Weights of a small GPT-style language model, trained from scratch on English Wikipedia.
Size: width 128, MLP 256 tanh GELU, vocabulary 8192, 3.17M parameters.
Each number is 128 + 32 x the weight over its row's rms, rounded and kept within 0 to 255. Layers, rows and columns count from 0. Numbers have three digits each. The size before them is the row's rms in percent of the matrix's.

# layer 9 attention key, 128x128, rms 0.145, rows 118-127, columns 64-127
126:162152123169173154143140080067129154127168121136100144083051101122121135132103147139191168133126099136147151168110089128160127071107116081133091116139096139107080113111149088141031135109143071
122:135100119187143087119093140068103186123085153094114112166120115101118168080059134109110109124113174093120120149142112133102109116168093164111156133111125146133130133084137123121156115219124081
123:130080165133148157138105074103153158145075140174154126103186042170133084180097162136120119139132108086150147099175130166143150149090106133136150128142064068087151116206118136136186132190078076
119:111098157110152113119119117143165100177135156122072140177108118135108115128161133121101131125133129104145125164144150138135182093086121052086093147136150145064146084094049111108123089153112128
112:126145185158089123079106072104132126118128150126141111142129148061131114193166139146125174190129091154135087146104110186192158112025118110144149152151173142117109131104114144161132175133146143
116:116188140099125111153148109107112157134098177131137143100096139174163167168147110155111096154108082134062133158153117076118173151083102101079156153165116072077103151105127143124125163122100147
113:107135168131076125085106153111111175126168133129149101115120093088116120097130111235161095146150090131170140176131127126158124119110164110131122103065065140094135086154168137121130146130111055
116:128089137139067118145103132076094148176116079173082143140150130120156094120176151086081125161130094193078141114157164089130183134137147151109127125064181142099126135146111069127080118165134139
119:096083119186187202094148120125150116043157079153109118166089105139099151178168110097138078093128109139162170115086188140120163099138076154111167180153169093154136153108149102108100180159127136
119:087147080145094173109125085120180166118117038121166122053167161215156115112159157149072157112137137126110162148144173116103133126084096082108191174136157131144142103098116096133126106117128115
# layer 9 attention query, 128x128, rms 0.141, rows 119-127, columns 64-127
117:112146117142144088160124176123116163155098160114083101084118162119065174104111134099148110125124138134094123177150130167148194123148129104094098095113131134091125102106078073086140107174192081
121:101086192085117165118140127119175093174126114117083104127122087111151141165103131104128102144099132111150137069199108204095167160164124113164098140115136043108141125167198156110140134214140084
119:144120138081097133121104092129163128120139156159139118136086150162120110078105107146107139144108136127172133145085151154038067143138184123104133114061087166080102132083120112132106088167078188
108:126163134140061096078140047105150100133197112163149093142120166142193101193110166095084159102103122144088119149126134191128139068033122133176093110115125128134129109120141126134115147115107090
116:166138186109139139126129109096102120075131115121115189062145122155154108142141160142104150153126142129079126071080075098135159125095156089051128124173136113132117131060162110138148170133124134
112:094067128161111062105098113101135153145147134077109119151161094118137134158123076209127111147129126149182107136152100100118099143108158121103120154116143090121130106118192157155127159087134085
116:140069140146091110121126184136099068127195068090105186111165103089150135114196148107085142167150149148138100088160128166161129120104140141162140124087139145120085137155116072091113098094105123
116:156117100116193168100143146090138158086161107140088080131127105092123139130162115141094166084134136111122163128093175161098143070170101175128129155135154052125174129155140122124097136171110138
120:101154105169102176161126129132103067129133077096127121101162136127111104141158117166112148097115077127104183110180138120135135130134143079108137212082196099187131141057108079135161115145106125
# layer 9 attention value, 128x128, rms 0.138, rows 64-127, columns 64-127
110:071097142126074124104139154115103106171140113084167187155153111186131114116144135133169102170028163120126084103131160109121115082145115133137143131162177107121108181109129085143179202086139110
106:127134095144109083118141103120128054158096129112089104032145116111150160153200116182163119170133141135172136127164057137104172080121144135153133180148146174152087169114128147137091089160106069
113:207135125133139100103131107122069083095169120107077135137159073095122102102183191080161161110058113177123141144150146119155119105129139152120200139107142134168127124127146087139139159142107139
107:118187143085167106139156109170150078142097152182139073134137082131120128120156184119184163103117085057168091099095141067150138090159147118100096172137126123159091152114098134106143182212180088
107:159118122099091075178071155131115090165196167137161145158101123113053108156109132163097138080126102187136112150181110094085099130082103147162179131130068130162124135089140099084124103133113157
110:148122060169085134078104116165123153129156149142101116104118118090129097089072130127128175087127137124092162103131087159145162115124161177144057081134070128137139183090168156144140143150148122
108:180122132142146145100086094150101144138144096130103163185146124086116170151186136134131123137127091092129140186140146079152105114100126126156032152186121147168122140199122124114151104172120098
111:199117088099111144136208153127104142129079090172106176118166044151119118098128135108173110115154086096117172154078203169114116151138104087130131166142109106103133108164159094095128150097028108
104:139086110149109165131141093146104154138159122213115111090200110130173117180124142149166068101124136159158098114147091078196127163129135085128115104133154119123196062103060107173117152129127088
103:152127100122109145133092062065086202107115154102071110191135168164153144124161113192136171116105124164145127125149149103144164139172118136097073084116132097107136119160139203109129117051109088
108:131151112156154099078112143095136123132134093099012131151175075133109085120095098145094179147136061169110158127127108120099176142135162104140159123100100155182146146129123149086160146111175206
114:097146181136123111146132119118156157085096075151119132194126152202130127069163141152140177163180138138096057106141122123115130149132183182135098117183160135094134092119127088138164166147094091
113:129173127084231108127129173147070107106122159128179130087172156163115161119122138142162129122147138132142131142102161145149112124096110105112119140123061160109140093167099118171079112140135054
116:107142117122091099098088112149140115140160155119129090178138120096123146123170163165144126163158119171065127069156170088126178170113117086117156087111139126189138102144167151052102141133125129
110:127145110129163111120182136122095125124116144087117112118193130084118128118115143123106114151141110155137083142131107175195113122122112070110172097185168128117108080091149088211084124131149128
116:125143122136129122120103129135111083221099142130133162155105157158153155141137101112105109098187097148177130127109156177123118093201135142121136118146144051114172150058132171121101155171103103
108:105127110138101083093141127185121134113138055144175052131077101091123133107120182146166178148097153138122098143187116130146095173138178119101150115068117119080133181124106116139118118146126137
108:086176159098141146148161169113133101139186133159092134120070111109122123159131147122079129118074126108133060197160114172124113021133130145167123084142095066122185111159098119138143146116138137
110:172132175157142139120142081183169080169154124096107158199121108047136150093099121078131140145137135134185113099117136089131139161130132130081171136141171066109130110142077073113112112068147080
105:139127122118129165136097169102122143200128124136119049091088113126158108101115175126099192115137103165088100072108199148136162141160125165178138114144107128131132117106161112170149057153051064
115:145128153080187127086148108133161118166173095096168133129158130123136080139145097117108144088132184058142120092187113138119123068179124130115118126077157104198083114128097199097087133119115117
110:136168061087151158097098099135159148162124099122099139133102148172127113108131099098175079163064089143146110141149129151120151188198161119088131190130110099086145219090139111162087102158137140
109:132132066115124107122152139074103150115152103062106125145106195113170158105039124127126129214102167095147149107135091125159122145120113129142147132158105057137130080106139128061160131158087156
106:135191161143121099146099156146100121151082170119146110129135115104097151134155059190154111164119170143106126126174123132119087159203131150132133104138179096136138073184128156124116097148068169
105:145106147186140102118136156131089109147118142115151080119130163109108115083191169124115132186131171117153178116154134095093174109090085092151148162072103130070102142137201061145123173140120127
110:124090173175162129101125132128121195132088136103134126111203115105062134152099091131055114130125085161124074146148121119086146118167096113126131165198107104129133169133100168089090114128094117
113:104122142171068137142092089108125086121115153154110146130168147143128087093106147126079159155121131131148111141147145092035100119109156120117081127157187140072080106177161145162125157163132185
110:140118133124109138177087131149108160110125122158137115070080115103149182151147140157118145163086172114205128135141132105129157170106036116052140117126140153108133105151109159075092193117128201
111:120027212105094132122098131127083139105134091150145109133126106114142155078128099138114169119135140141123086099128023123113110097158120118065186099142120143125116144155160138125137166135137072
106:171128101122117163096138142140162155099089187118140139161126163171100145115109138128055122194178162145094153132155096114163142075133167105086120062114115101085125176082096136032137159137138122
110:151078132120163115132142169110111091138137087179184124166139139138148133096072124160087116106088188110099116095119136174101148032109177145053127147171105136135095123165129060170173137143124148
106:127151067139119111176092164105076145159116044151137142117129114110132069153163084122114116061126123109141151145101124123134083139027132160090110121134097136111152185114162108096175147131153133
113:096147090170118093131133140102169135162107158116145100116092146150123053156112093068127136162121151110124214161116102107092153168162135156142098060171156139230100140180150074112168162098133103
107:146099133123111128144162095125111172168087102107151090204111105143138114176131087135159122050130101125194139116079123125063125088156206139136159143155097158103139076151084110141137139146128170
110:172104122140143082101122155210133127146122189100087144058140162078176072135169091134100161164181100120128085145114146102114116101167126096113076104114129113106144148116123088099204111155140108
117:162140161139169105115075142135127100102178100130153149141153080156088147135150076108156128161156136153108108142119115098106116146140107119110107148141167092096125109096143147053081120123119090
114:122137086076091040163115109118145142168105093173132127073108154144046109144159137088149127178108063136136073115074114142165119104191144168138128095172111084132134164154111152110074088059137154
123:133141106129111109132175112154162111101143149086137152163081094144186151122167114138110118110123114088090122147090098091178096070107107192103174095178125118106114143177139154142124118143096124
112:146155124094095122127113192140134132131145174118085091153157115160131163183124095088075152133098109114112187139108084176069151116147137114160089152102201100058145102166142098157059073126202132
105:176135124110164139136089168102172143148121128077129127105152182177092100163144152099166097117087118112162108103100132129146211087078097184126090138090150169116180127106127110148109107153105124
102:116110135153134143156100095088154104159083092059155079135108110110146111085119152126068132152176086154119125144148101099135116103130098137118223155143153094129071145217116128084112117133162124
116:113099112147159108181128116164087166135101112175075143128179150124164132184155139126110136186122134133093067140093106093065119110148128169160147105089119185158096092124171060076137089129147084
113:066175140125107119059142113139097154111095139140151149145116161161115111104127090108135185145162050109123105046120152124131148093130097130128119133125143128139120074095129058115104107140111146
100:074154096121094095155081153125154157114085118120128119128099160141159057136123158094188091147159154190156098142026152144046148165114112128085132173127114126111103104154129135148122177150158093
108:147088117079118142131143171124115156114142113132123145074095097087133111148138080146147123181153136090100103191126130095103104129084116102134079147099127081138169092107177150156101131173137159
119:088125157167146180092153108096133115155108136124120199112050060150085122107093149121079051119200122125117153142099164096136093157134148148140115135109141187111129205114121132161134171078127145
108:150125079130132141113125089164127133069137141130165188124136143073167156123124132169084101140148146090159148090101109134095111099122195087119079106087096092146139070183119114123086136111059111
117:187156173106061172133121130126151133150104041132149118132080163176105117145094170148165033152092082146054105199118149115146127085138138099104113151094104168172121122113124164096181143152120142
118:153150086095096132136156159078155125101095119180128147144119090119103181091144176161157184146092163139142114146081077132098105106108091128190143099141116109144117148063177147166152096113181143
114:114162130103128130102122144120184106122132156094132174085096083150058108139079155099157092150179181168120100126115104103184120099099079124181137143151187128126101109117120081093112143190067157
115:078136122064127068060137154094138133136171126107147164139157152113156165096134075086158127089145101145114122164119167138130113096134192058121141116108117121128129184129140173139120093103099118
115:089057104139107138143146101145177127165174140136120194134088139161125131123138138111165117196118131099102133149087085125117083142078123124116184139097141120135162147146135114085128122154083067
112:156075065098128199091123177109140106152094132097125167148189131152125077125132162179146138173156124154175140078133102120167125098117119117076121109109175119193047164116186088045138075172140125
108:117196144099132132196138156146126077119161108129096104140140085091113124151120135210139157170149149119113106156112141117137148133128090138162076154099209082156137141089139104154144098117138102
111:097152169129135107096153124109156112165105112145116074125172145159084119092150164095095146116153187095103200163047117061151097159129116120117159084137146131075118095166156159085151145152134160
108:086182103173093155146169103130146124158078106130172161151103083115116092104101103168124186122101148141115125146147121112096115172156112145088092083131099068183118090125115123147063173135121130
120:139129180132159120170082156159145138101139166086123095110095090121113083104177057192109170179075092127112112140090098162119135124145132121163145102070121142109110128128093171196142147137100141
103:108172184114126112112105135174179089127164134161086093123095199091154129102105084129161127144138113142136125125181137103132121146127117148109116182104081104134053092188102102094203112083082139
102:195149175115128174120168063096158180102122113081123105131141124078082135119153196123138115127167145163136160080136067156122083102155153140165073139096152132080156119118172135059076097155098126
103:130173190114085094134119131168160162134143141137222160123102096113201133126101102100133152115162101168116142138123115141103196114121172085134125068172162160137137150089155080091159151148123102
104:113141153151121121150116124105126119114129114109113161078102108132144108159144192134102143100135151094081082165087071150120165168165158133144152174079083083119187145125114125128120116127167091
114:106192110165092102165153182150144129167167059057147171156135105127160109063136065134131141153117112145157099058137139159148157154160142065130155108158115097083091108116150138105153098158208135
108:075068140148172142167173129142164161172126150158137129154124180115069127143122142112173133104064126175102154102141143109111093096108180140087145126104098070107132170096124137133143182153132084
115:103171163131131132123152128079136170106144093125115078095212085046141147128082088129116120139104106115131135235083199135127118109171160155039151054111196132123158145139104094094140086111096151
# layer 9 attention output (transposed), 128x128, rms 0.233, rows 64-127, columns 64-127
113:128154138119094114185092077107138183142101106098132094114120131195120174124055183115121118106174091106107133078179193144159137070122179144068092137087151224145097111112096153200146108111101152
111:183129104116141175102116091091109083197159166156110082163122109145186094101119068121172146092115208093135136129160173181082141103117090158107126129163152161138127094148085125114134151109107112
115:124146092114117132118100157097152132123117128092212095129116171139158071094168141185138129121210120069145142145107137142131138153154113146099081093162108135078187138139122136167073155121102122
112:167075188104098167101146146055164108120201121146072200131102153184134174163143146152159092059156115111109120101129111134158154121114115093138164131123149127153121180091138178162143173094099120
110:159102167161162154187092101104108166173119091121183134098158081099063121129114082130169125160144160067144157141093102123126117102144105130136082100137139142148141083116151172122086103100104087
105:122125131184132128054155066082176119115128117106123154122123088168176124092089154124116134100141030157122136130144156197072100172074139143117144114190112152103170125101136156118099086223092147
115:128106147126138124158127137126158120144114106129138128119162164136150065152137172099105095087184175232079080146147167154150110139055143137125119133130137165137131157129110192117168142171133119
118:164074152121081141101040143159155119120119148121182168113069121126157124115138119164105219206080113142176084143151053196140134140119120163166051123087092137151106084132076164123205114119132082
106:096126147110144138108110118166159200068134134130153147114165121101113165114191137146102083125139123123127192141144179163082113112124035117113171170113093163117131103075099196127093135129140137
107:100151134128147135138173142088110081158075090114068110097152144207079121115141112114140148123085135159081146149096144193161133078081178174095159119102131121136145127105107093156144062219112120
112:171156174133091055218129120200097140130101151072127118189108121109185191111116113124145123156099063131115156082122125117151110132073123097189113078171161149112128149145120153120102139196114132
118:090124116111142137094107145082172086128114115072204150096111134107136142177138145121077102115111134096067163133034133118113132174173127130148115130175163156124105078105101110118161090125167165
112:082129097104081168143135130127138081124114060140159097097201126108111092101189203101144144150075162092159154138165140132095132108059102165104084104137112141153115136080139098041168123073128168
120:130101181140161165161108125123153132119132106108116115146116126139136128097176054166136066128112155080098116159138153153152059137140132107086185103156049080131173133151103179168184099198132123
120:075224098152132116128113113115150115153132153156060146122125119092107117152083168132172133120128120169120109096147094098092102170177149102195069125120052160103169160149086200099172089100144179
122:110139093204137094086123112151072132159167135118099208093143128081125150098113142095136132182174158058077119111193086111105155153126174139114189106120129106183180131102156111121144085098122169
110:166152111119137099109089184111162179141151119115118106087092155074123164087150172138150105116170101146089106107140128139138129039114107122124166065146177117169102112146118098132101179127138192
112:075125120094111126108168148113165115168181197107119130119044118104100073154114096125137132118209168114165204124132105051123141083122171118184096100123152175083088148103130102160147103166121122
115:137000121134114110136082113146127149103168145162095172170126149163112147171120067176170097116146133104110063128096130128098096097145172123114101176118093140124124118147125107205112104140100161
107:161148104154131115146095085173125136154147088191135169166122097072095091081156103113080203035154100107126173205121083093100086110094129168134102148139131108160175145108124121147143115140125123
117:136164156175135113147171182090142173115181152166102105071127129122163123111085142101155102104069090154113128147099124183089120105126131115094128198162145161107117157096082113166128064110154116
114:083122153106199085166153155178171116093139144107088154145104191134131166095093193121138148129092130113109098151136168140145056122121142113176084092137104138183041180156099096117104181112160082
117:088100130175121121149145127157177123178126121090127129135147151054155109140186115145146120119116133168107133020136141141163109104182134091165153074120141123143120058118181102078113084089080138
108:210162076157176152129163128152117098132138104117123198166095171169169053121182107147107142109110124045141102132115091127127153071155116095093170105101158097136152181143140117111078092129138119
113:194112099064118182117128071135098136128142147083147120117157077135114123136126146080101118116082174124120127122146118134207137132119083120172118163121101174151070150107055118168076132209136157
114:140124056161095154127171074118128150120124110124068186097134115112143164169133111129177163153153105143187129164091190172110077146160105145066107071107150143141131155065145123138131125131120115
117:157132064114145046099167158203182120147160103138177078179150157162121103131099130153122094098108108118134127088040102156155109146184124143095141137068102183181148097099134162194133162170107117
113:159095135160120221142149138089156171125089095129133119070163128111148101160126136130128152154072106131121116113104169095113152071151110132143141162155148130164086100151148170134078086115139122
115:154144077132157157136136115106145144135085099120155119154154115168100136150123145162132094152114124223156198089177099110125112165167162109149102129130186087150130146092128141138127122131142129
112:166129138117165132097057107107151175161120132091085122082121151118057062153109141137109117162166125192219142074104116100095090138104161112117106084109130132164139137127068150100073097187136115
115:137112100088140060150111133091255195106139141119099137151156126128133126136170146094096169115080138100212125084140082101135153164136152150135173115155160161066096121130186105142118202136099111
117:117141122151073139155138126118092110125063143129149145128138120209091135162174153087161138133142147097125115093114085121068109160129154096066148090163094133124058094172133158166118160143172147
122:085106077151077144171170108124130167121142171153093171172145084153171136118064143117143200144101132141167137134177134143109181162154071134159143131170159095169125074112126083165089131163133126
118:158132162131102171128205077103151140080151120152135193190128149154099114129146150161130126147132121064089162111142122148102105099143140129167123154052135151093103125122162152160091168093091187
113:196100167123138086110153122133123125113139094104118151161109094157082169110147151150161117164131173128142180132103075151068149194119095122105094166138109119104135090079081135087117113123095171
125:123058111095119192146157122127167134104090099136103069172140157105169098072059178142137170183105179105131129127142106089130145118086083097141092161098144150141159106146105132127149088148107130
117:097149179080108129166088049121102143136129181113111148113129149169171115080133155103123168114131122154098145131109199161117138166132102084130144110143114111149184062161125114116139117074091114
128:120118135129145128118129150100126117089140169118147148102095106185176131105071171118118110100111175133209111127081137095129171110134179121119100105081190142145191071098139134099117148090138125
118:148097097125101093101101162117134027062130197107129067179133153063154137116165138144164176111145140162122106141139084101113140088099058093130143135145146106155117085071164175146127123148146093
112:137171104092134129109066135110090133144077109111091148127115165106119135049135152109116129129098152066124149156133112112170128151099136146149151136145171165123087079123111134151076146038133108
104:145104115155110100172172087140057143129212150193104104180166153134150095137121088108090116165148125123142141120115178111089176150100116103126119131155127129154109034144147103180164092097144092
122:075135138129166111137123088083132131130137084118188110160080149164184061093181106074152135133118165175176202119116085166126106113134127128148141136107061077072126107133089141230169136125130163
114:185148148177113183101119095160177108099136170081137155164104110098080099155107125054067098141087153161081124136207126114160116147164116132088143077128108200141161137113092085184146159047125146
104:155115208125135178138141155161097115122151143134130110155136087173091080123113134093118121155107154111146162117080117101098119169137173167120134113129126145156086146099204118154074108104106157
109:123110102083177094167178121129132109098143135079114100092103129169100128147163182112139173156077156151162123108193023127155140130161065129173104138107137088119128104148075118087114111160105127
126:163126121123137137077156123145103095068151122102142162179084094125142208192089081109104100114118097126159080146194108125126094121106160080089149100083160095147173097158157113155113140156115104
112:116067098136148128122126163119067137168122111113052153124140136112145098070163038093105133138103133182102175137123113177109074150170129155157105123173153155170144143117065116068157127180123128
118:202138154134188160128123166083115105132167184085174167148104137090103152143137142071147185165155122171099144118104195054114095089146128147133090107126177100143095132158140144091115170224141066
115:107144178145115079113089140127104137144101124079199139163154153117122090102082128126103119060139118135098138027165119166076094154152160153113099134126119148150100118125120134107108145151111116
119:136087143155116136098066155105080144128115102079130110117115100080068125141108156152112139099102175148147153168158117148121126127169132100138117130127126105143174121146152167155087087120150141
116:177128149163160125137115081116169074117123102177136126127124130167140103109079147158060164190119150153126164097160149166078155144147104148111113067127134082163152134084102061075182161144125102
120:077091133136147189107113143105171139132132151109093109102162145149152150141108117106088131062142171151132159151154142119163142182163135168087119134107114089148124174124080165121102109082132171
118:113189108119106119106108091110117168209157106138158083122139170140196189108180132161154156151094160223140074136127059049146110119114185114071100130181064152144126118071115172125134159119106156
112:102097127120076072088189163137146136126085135117138104115131186102122149139141122099071151140132108083135195151101143121111146059143099100162137132117132103155181088105090177194159116085122100
117:129123100157053131111124136096141113073138131102128090137156139201105146091108087099121184157160149127138122084113142099148136160056067055161162126152132095168114109158161125139142092141140181
113:117124094159165112124187097143128069183104111092159187172118098075153132103089117136181109115120131156133097164176168150097155147145150131164181102093171137169089153197125128119148140065164131
120:116139110058137115198149095157143146113103148127144108087135143082152143149073091087130116103126079091142136072191131155080148156145110125129146099076108080164081128174179122155159123146117121
109:146149154134182138094203120162103030076102097178114126113146079099121123170166105089151137128106126155128120104119150131135120154091155157128128129160116115101089093078149132119145095119139132
110:134168116110139125121148143120201185139148151150103188116140181097123146151155090166122146126108186201142144192080124121127131123077112128089136086106079143161140132151104124157112079084120137
110:107131100157083122122132106121081101150154106189170141067130075108131112141129109151065144186135065155161139146126148105123133189126142067142141103081146165172093091171078116125103168159089140
110:090153152140099146119176194094079118174115152061153167169123084103190073121125124148115081172143115128131163149149105132091099141113098138098091086104119134144149127135146104133140106109152063
121:137120136123152139171094072125067116083167114107117109115133144164133165160109080115110116145109132130064124099089133084109152125111144148197121000124122168119155150135128144166147121127129168
111:115108174129152106135095129122135097154198171128088148146153184154181119104140152106168095144129097130117135145106112137088144098158159197083130062077184121097142125134138170124108143139058156
124:128113134134133103133169087201161044137102163154139161119106152156135085099122135120144151109180107222163136115071109078158065119185064119110124154136110118103076085162167115109110116160155183
# layer 9 MLP up, 256x128, rms 0.164, rows 0-33, columns 64-127
097:162200147162120189121133076131114153119123163167114091127093123110141179189149193146113149119079157137116099127123092105060234137121115205100184121105152136145144111168124081096170074155116159
091:139136098138160176132184099156167208167132068097147125142129165139124173104163163202110103163152122117162129126124139112125087099152135113118126146104131083116111117101097107106152126114036095
097:112119071131170177083098121143138090131113103109165170137140112123081128142181059096089094105165104128171095127145118198169117143120115119184173142128143131127157119172121111085132124100125162
103:093147143143077162061135041160162096136053150145110132128163147163191174101112217139116126102165113098116140163117129174186083105162130164123177106141164136131103130107181132173129140105157127
105:112123143139111153103105132151163155186089097161168167152111173114116136119102100173125122074187096107171124121132100100133087153116117155201100118087090061096135181122134147094125092135144124
096:114106143101114140145119107138084166135153132155175076113125098143096132115170107144148211126083153138094109132104145127043162167178161113116143137171123191127111105108101100116041115072096147
097:130146108119100088079101135111121114136118116079117144150081090177124158199153116115143150143153100173189176122169206129071165120127187104126124143067111075174088150124123132093123127087132162
087:109119113085099076159099146131131141139144093151111089119189107139102155090103191086135079127188136136126173117109138105175125080128113137183090163127109157095162166122125154100108093164115132
093:138096204105124129128092129104089133127106121099183130096144148127113149146138127169142103171179103094146130104094121132167149153117138114084134163171169182171077092152088107178148121147139121
096:152082088082137147112191137168071084117054159133128095147166094146069064127108137153118123155169122123130053177116138111107121145130138096124148094177137113154076112126123182096117163090124192
110:119169124141116159143091063119163128130173148059117151109132137161114097108119124141176161084122142034181119095105117118131096078115106114138058194154118125160166071190153137056097136121163122
119:162160141148052142130129065176170082114140131076117101156079133093139157114138107128116106131131114095127119157111155064130157156131184095118091172136165120088143116163050154098104133095152112
103:111103129157124160162059095069138054188157134119129148163141066152085108118151093088116132133131071113096136163112113090111147100197168131154128153090153150121168159055173136181156176100128124
099:104191128138138132125109133112175188100163149132141191151181114126118106071106052120078164124126118099102071117072158155158126158179158211097182090130106144115144108118148168148178079116086109
090:124175190141111166117119114120089069098143101078137135085146106128145160097158109168186162125072151080079101156132156161079117212111117109109136133135188075140114073122094137123177198132151189
093:164083110123111145102136149100158158123164097097140185100021125105100125120116152180157101139138104095143113144139083148118106177125135125204075117145151106117130176132169124192136118071122130
103:152104157115126180134069102150089149140092154078129126109120206131178156134116147094153106108160126145135148144132156121081136148143143072165119112093068170123097166157149118089108105120139164
099:190099139128121076153119113136136087091169125090179143116133144142122089149114151175087097127060145103141146126150112128172130078135085196111146138195141070121212135137130111107147108112073118
109:097060106103149147156112191130072179130098122117147186113125128113157138110111115157091148142075095116108126157109136139142105156127099081134153108180117145130165165150128097119122147097039063
094:177112170160159153150131167160105026153118129101143080070160106118110106174132164121078087150125099072144124164121147140169105140113173147137140139113101117134107107086125143128123091146123131
098:165101140195140114206057095149142170119136065193131150115110140120172087080159163126103137109130137158132105105108116138102139102135124123202160090136148172119099086088128125176151142171123107
097:134153115117067057124099082105167151112158148118187214126115120091159178123130164151105115131142159111107129150114103156153164126153140107166115093076114127144150131131125087173129131087121085
116:115119100177136174145104097113145094102134113141153156159138115104094077135103120192114141133133131123126123121125101122141135170091100170127078114184100134182145121125100164197171173132104188
083:089120105109168144085166128141051132152135124084129069114134068113114087117098062148167147126147141110134154146162147185174171169069183103190071120176105158128090135134119158161122068154127105
111:112123201130052205117137084181133149130069168129117157112100087171119132142126084086140099109103128095156134082119056119160129116211116142131112110162208075146192141135161106117153153137086150
088:114147102117148150123070151112120127169153127184129130127103118171143150101182111120062121138098124122218188123079196082084070087151133168129142094142094080141081149143127127118094120165128149
097:118162145116172129097132150176128126139178172147172112128121118037137099082148111126183114140092117114138081072104157068191100151129108076126157168109148119105145102103138094106180127130066142
094:196147112141145137112146127094160144184101120106061201097132076148168177151137145174182145140111103136123117150138094140192102092162153120059085142110086118119134178117122132144112170086132169
091:149125099111177115195140104198159132127150102109145114151071160122087109156157083116135115110149188110097097104098146139075119130152116055125141157144122176149151127113171110053166064118134139
084:115129106118129144129118177088137133095183144131134150135136104180126171139138118161132116131177105143164118061159195120131076137116053167154123148124187142149123096135101091170204102103174155
108:081087095161188123141127170116154098096163067181162158099127117061061068132129114145136161217176194168106022154087127110153178157128135138106170146090150134081085114116150140132166128141109136
097:144139068143164147111135094123108104105136143108090102104134143097099102128153117156152147110149129148160154152149116133154101150156151083085147121134170088099126086161125149101141123134125146
108:132125141105041122095111055176197132131150086175161094166149133139154122104073174103137119115159139116141139164133074116145136136114131130156087123105106166149072097133148119132110100092119179
097:147117124113128026059155094143124122153107111128087137165095104121109097112163156202124091106136116139104183098139197187117099148098127182081139116148103120121113075145161120120043125064186088
# layer 9 MLP down (transposed), 256x128, rms 0.117, rows 0-32, columns 64-127
104:160146080116172141127085084119185120093106124188146082122105137094162139096147174131114149104068186122136105190089071210140131122086093115087172085179107156094149165167137127106105169158134112
091:121102139110100123090114140070109129171158110101106103113152091065192140123154150044192192170105162166116100112116117094184111126142115170087090128185101162132170133171151109112098108173158151
082:176140149109094107120134116115100097166179098158044107165129148128165132078117133206172130104108110137141140097045154129087161105145103096118120129130148187120122105150119118090128090138099159
095:116090173156121148122116161116055064192115143108105122157049121138168099144172081088137098082115103078133138176158158090158119129105117136171135147142160158133128112128146186180149106137133134
108:081202117101124147163113140140110148164111127119108124122117143078121129173114115018194142134070101126088151157114207134110116106075112073102093101173075154171119168132085190149158087100127109
094:108106177179155125098062136062231116141122103102153106156139147129076099188146168165132151132164092135091187069119222127082093109118129128130138097075128117141081122161143097163116125137105083
085:127128120087142093217137121140156104181090148170147151171136121162135073099097152138161166102092109092103149132091086192154121128140065098131158100140079173094151083103137147161125099155159190
082:143124152185172175144203138157155120182128113203121125142147159150132150109129121150135115113089109156075083077043105092150104124086151098130120151174123149201128177150116117146114155111109135
096:081158116073142151119170115142105094063127136113122059141105095088159120128145122073142134138132136187130152169128113118123146143121141143179158056115158137089081094152148107114145113102146177
088:115146084128116155131105119121160120111099146152170139117082082076080104101116148107081181117130137158128152179134118057103100085122091157154122123143131136116109104123119108161154120161141113
120:075182197131132125110112121141105104052095151131104160181125186044113120151058168153117133168186116118104102103152104119121129164112159085077118173114132134146139125135146115106130098131134080
114:124166155105126130115108109150166144079085100106169077086181150084113105108155156147115125170100113109170137140084161075163157181128127081145195121119160109170144144150102104117082135176094127
104:161111057189111137138181105119143134098079154169084126129128110164115108153181125068173123167067145156135110124176133109082100091089142088103184116112103145175109193128135083090165107108137150
093:153146112092110174180166085137129199080099087151102114147170154114135127139172112120141144179118127163068116134159138186144134130091052096146114107178094098144198132139138114150150114139082165
087:129105128161113123150103160133132176107161115061156112131111102101097089162168153133130159145173136181172122158108089138136106089204179142182088134138137158107113096111098127100093165094133123
099:106144164107109154114113096179096093106105129192091105129174101129175154167143079095165077126075142154094116147115183207128120134145127135091110177167134111121139164080120157080126146180113163
104:122141109148073132082128134123151144095103186132157125119118136132133106101114165136159132075065130141149080080119073139150153112159119127108173145151126079122126113154128128174095162117127147
110:102103171119119113135180152083069175150106122152152175064117161167167119101132109117112158071126138113175126132176163139090112143143054125125164103153095089164172130140147073105099112105128109
104:113075100131114145132109167115142107129133106112112106178094149134093133111025152103111123147123150138172146159061065128053138151135107137171163114116101155080163112167117092170153137151085118
089:159162140108129091149112134146174095121130160095094107155114174116143145116206155153160063116198124113161113103144125150052148136144063175091086171138153119096094124168102148097127140114135136
101:118120134103095129142157153116160084148148179138120057159096100145146146142148121052063180118151164145159097119137121126192091121136133095111129140132146150160056101100104122159089099179115073
090:162102129095169091175127170104129143137122155075101097148108137130201150095140142146130135126171091101107085105112152088150112140119091100132139162165112122158156176184067118131118145078124165
125:117138158191148114088105134092092082136129105159096131152094160154138122105151130116124139120122116127097086114040186070148166155073054137123126143113121116116210160155137150095143095040084133
084:145159118125159172138088174087144166148131082138168114124063165114138149157171135142105151091139118161068147111174120124131115108167139165104222141148165134129055123077137127126117186153117134
103:153105144135099124101152184127141161116119168159117019132137139117102099097121152183166140127154089157094135065051117104164145123138094110161106119116168118143199112104115092131163124085187115
093:144171136097149172145132154075156135166181165097145156212140125169179125131134173136108080206081116112134165084145075111098100150128115108138152153125106089107120152154097138196171105166085147
089:177154100074160126126142064138120151121095122184167103144100122149177181062185110163145142156116174152141115094159123146111101108071120158091077136170131108172075138145138103154126189164077162
091:078108094095106145143122137188155109073173092145188102139168163145036108064117134087102119111162170118162145046057129108168132151120144135188130150151184113156119096094115129106149091162137100
096:116132127119061106107163091170126072097139153134091103135161088104071135082123123136149115191116161142220137140103090156166142129084201226122103112130153152119136079107100116133092124149090057
081:151144117157132140140129106133149077075129184089130116119115133095079146130144169097087164134064131159103121118130144149127125153081161112152118125107134091183172158145125143213126145102185097
103:130104093051124057113054144158156151127156151058161092099118119110161100119082099105151120131120135136128116129129147139144144106216105164134079117125164080151154119105129153133132130143121078
094:141105097119174149107135125083138175183132122141141099097152090120113130131094105141119108178149147105133122146122123146099121137172171111083103014124120126138127087149038126159165066180163127
121:115158193153129120128141058160182093110114114213178167137133088172115091104103069129121122134126138135072136132135132205101134142105194125162155098111106119103118137115131100155149100184134135